Each number is 128 + 32 x the weight over the matrix's rms, rounded and kept within 0 to 255. Layers, rows and columns count from 0. Numbers have three digits each.

# layer 18 attention value, 320x320, rms 0.065, rows 0-34, columns 240-319
143173144156088159118103124126107117145134201078106164068115116109104124115111137140161088200115142105127144097079099092117154105155147090113116112160104102126184137120143166162122157145130135169200077133090139145153077136144172141157125129
162147086135075138101117122181148128165065236104087164162122144116110148140128120123170128148132138131194164127149082112120149123112110180138105084144133146123180124134089092132134121133108151167097082168119137162143095139097168127121136144
108083110148099128124120140113126179138125157141079111173106120070127150132152118166102085075127109146107120077178197175119092119107158151141113104118119126146113142192115163155128091096113125121122185148100152127131129136151134144127090150
127116097105132100159125123121131144082164198155128090117155136133119130082120105118123127125114149124103077154165076159126179122116099160122074148138164169106194114115107154122143113115123134113123147115171132129107152113080081124079101113
125090062098101144104104173153104123156141142137089162139113121158084125176143137126147119131096110151078091104100141147114162085123096110134156122146132137189155116116181144157138162188126138121134113111124095149073165109130114164086173183
075135094063170158087111146124130099177127130152122154149124100170151090098104149099125123149138111109114121165144133141138136101165162149111083150190119091156176193087089114127104123097119101099136122155156169087166130144149132168116118125
150148113192111143146119133144071126067137126129136158103119177118110200118099069112174128107128114157174146152141132073134123168129114109064112091145143139129111131186195138184127124098108128118086178137104110169108140140075132107144132093
078153099116098154116132206157164163103094181128100178174065138156171121114139127105118106125131160101113162109152180139176097125146146152107137143102219143138136150090129111080156092126090144164125123130158109102082124137098097082112154165
155135180106117111134149175167082129110159151103101151081081114118117112169126160131135110148162141150136121107166103166107104087136150091160103105123047159125085139083134138164113145133164093133151128133141144133102149102203192093133106183
105098187138091156099193146094124064075115149150106107144137146100083136124112153115178107100127177138176128112138130209100148149135142128112121138116150080119093092095163178116131143120178156152090141091109180103115079142141115107112164131
060115155140198115165145094189097086127121140128151154158150119152107140161153098076112136100118157163155105162060142068162136119180104113082154149126127127111145156154108085112166118128147114095183168162135131148185121085151100119125159141
163130107152166159080160119145103089077120130144118131146124089132101190071098132132098091138198187115147130146114156163135140086113171168130145126144118150135147115135139137120049128143108144106111171141152119141128103117133166163152122109
187141117154148162123105148066118065141127162132124157135149147116119097102059135092152135077137152133118178137085129100150104165104112143133142113124153095124088092082114180157183123075164169152111111082150129148143160192131130098151183155
110098144118131169182145123166141127110206146142084115136141096158121148112190135141149077113132107134094163152078093180172104121101110096142066087141101108114143125146135135141085187122121123118100158180157185106099179106135129123084110172
127135103154081130160168189118108126104162081113124103126168148107073110158103175168159099179148076139142209132144127077100137140165123132065099160167114148119106089144121120135139122103153135096169137153126063111158087116141131123145177133
073111144086162161118103153184155104172119143132131101163171091091126107116057091087140080117095107137138182171054139175101146172125153105052088114096125147088108145167126095175069122130118135193138155200144142108112102147088140125136105127
157088171127149085162091129108117089092088124118135105077094123160080159108105188156135173127142127093134093153126159062138111144141124136156111084118134163102137083122126110125094156133147186169190147108125134136121129057140107117178119084
092083180127122123127188133113128136155105089145087148098173097111129150128087142093153122099119097125161137163087083120119110148172162090130086065109082122105079121071120121128135125151139190116095109156169174116156083157112115103167121138
100144139072107133129144141158136144218101162133127179110107141101133078138169136133162109107111123151121122155153100137124171125094093104129129100093142115093151137176170150151119152120099128098057139172127135142117144158140183121163106121
131133143098142101116131127115148126076122093144067148167120085128145114134151131106096141132090071117178139128155148118115129101128072169095109078131149127128152165072174170108148155134130079137139137145078156139143187109135088118136160173
115107146106106144073136131135169158137159024143215107134109082113167102134078098148139140151163094131114111106088133161199158116203173129174113204108139153127131153087179116157144175173133080096112057128122119144134117145095119140174141108
131098165143127149082120154115117113093122168120102144116110120119116105140076096123146090166146104128129142146144104084086159107208103096157114175135158116171148133182117102163098116179092168110113121075123085101157150150151119133173130138
140049149133156136164137139167113098151164107118130074126094129151132125118140109078124140088177118136167116114136150128138138137189135146138166085133128102119097122188114121120119162136117137098117117124090158099113083166127147095173159187
137144107122154147169134125129112103091071104145139134115135153148190086146120103162156158126127092061100162121122097128112159159089206107136155120166198176110184141106150134150147086174107100097151152118106081112113084125111141093064147154
160059173050140127155150175181105078087120167116185090132149162188100152096120141149141040182136127171127139098159157081117172168177136229144180164130135096103142111103111168080095138131145132149147107151099121130161110069097127166144087127
153124143127143109171127155132091115115119070120171126121074095160109177135115099126133125151140120134096119161152119128103127144122132081141122145100155107104144099148185150077096145121140058152113137092163125165111177102182188062104101146
139133096142086085179128072111065126103135109142147151089153103142099146181149116122121156053108097095139125117113123110124128132145072128140179126091122119158193166160125119165116134174108177160124103154115127087115153092121071106121131118
117137086135117180165128169107171088121097103101105135101089124198166106137167093106112161124105117119082103133108115091119064138122086142105123128131127113133149163118119136115127162129144131161169095123118091143153118179076084118111116149
146110151171114148081058111111154155142121105130071100120092098056108128114104093130143102097157160142093126149135143149161105167162130147100108127192127113149157142156205091173150139112133112182152110116123174162082124081110160049099141139
167068140144114146113212138110174122122155133157106128092128138080130135120120143151156102108084111191149122138091100157122149157130109144142201085171103114080137150129092082136097095133122187163114173068108068144098150129166143082128108146
083129121080138112173107140084139131123097112135172103166128166088116168126125112069097109108148127091154161154142068089148143102141156184100105144172094143112102132150130088150156136166097049154143143120174123114161136189141181157098088132
125130110138102102134163180123123145148160108069139127158146131132132127102175101088153127136073089139163147085159147097156101128133094145139101095093181087116058089144094174146112167084167164138153130099170108141137166080150101116110141104
112120174122113135162130101098154115078173127071139082176158128164069113179106087097132164152164136158128144117137128159119117102126096102110116103086123041147149115153115096103115193109131117184104103083134110177139103143148183101085139121
117121094141137152128098118118137101115160103150109120100151148114138107133156111151113081129130133102148128115146070104089153077176120120128159168117139149100061128130102179169108119121127145136102136067089079095159129061188150137189120132
165148136152075096141077161125112099111126127158109136080118108138170172084137145134142121132148105188128158092182131176131143153123146132106119114124138115074171130131131122100126141161123173146107162122120113107113113127158124100115149061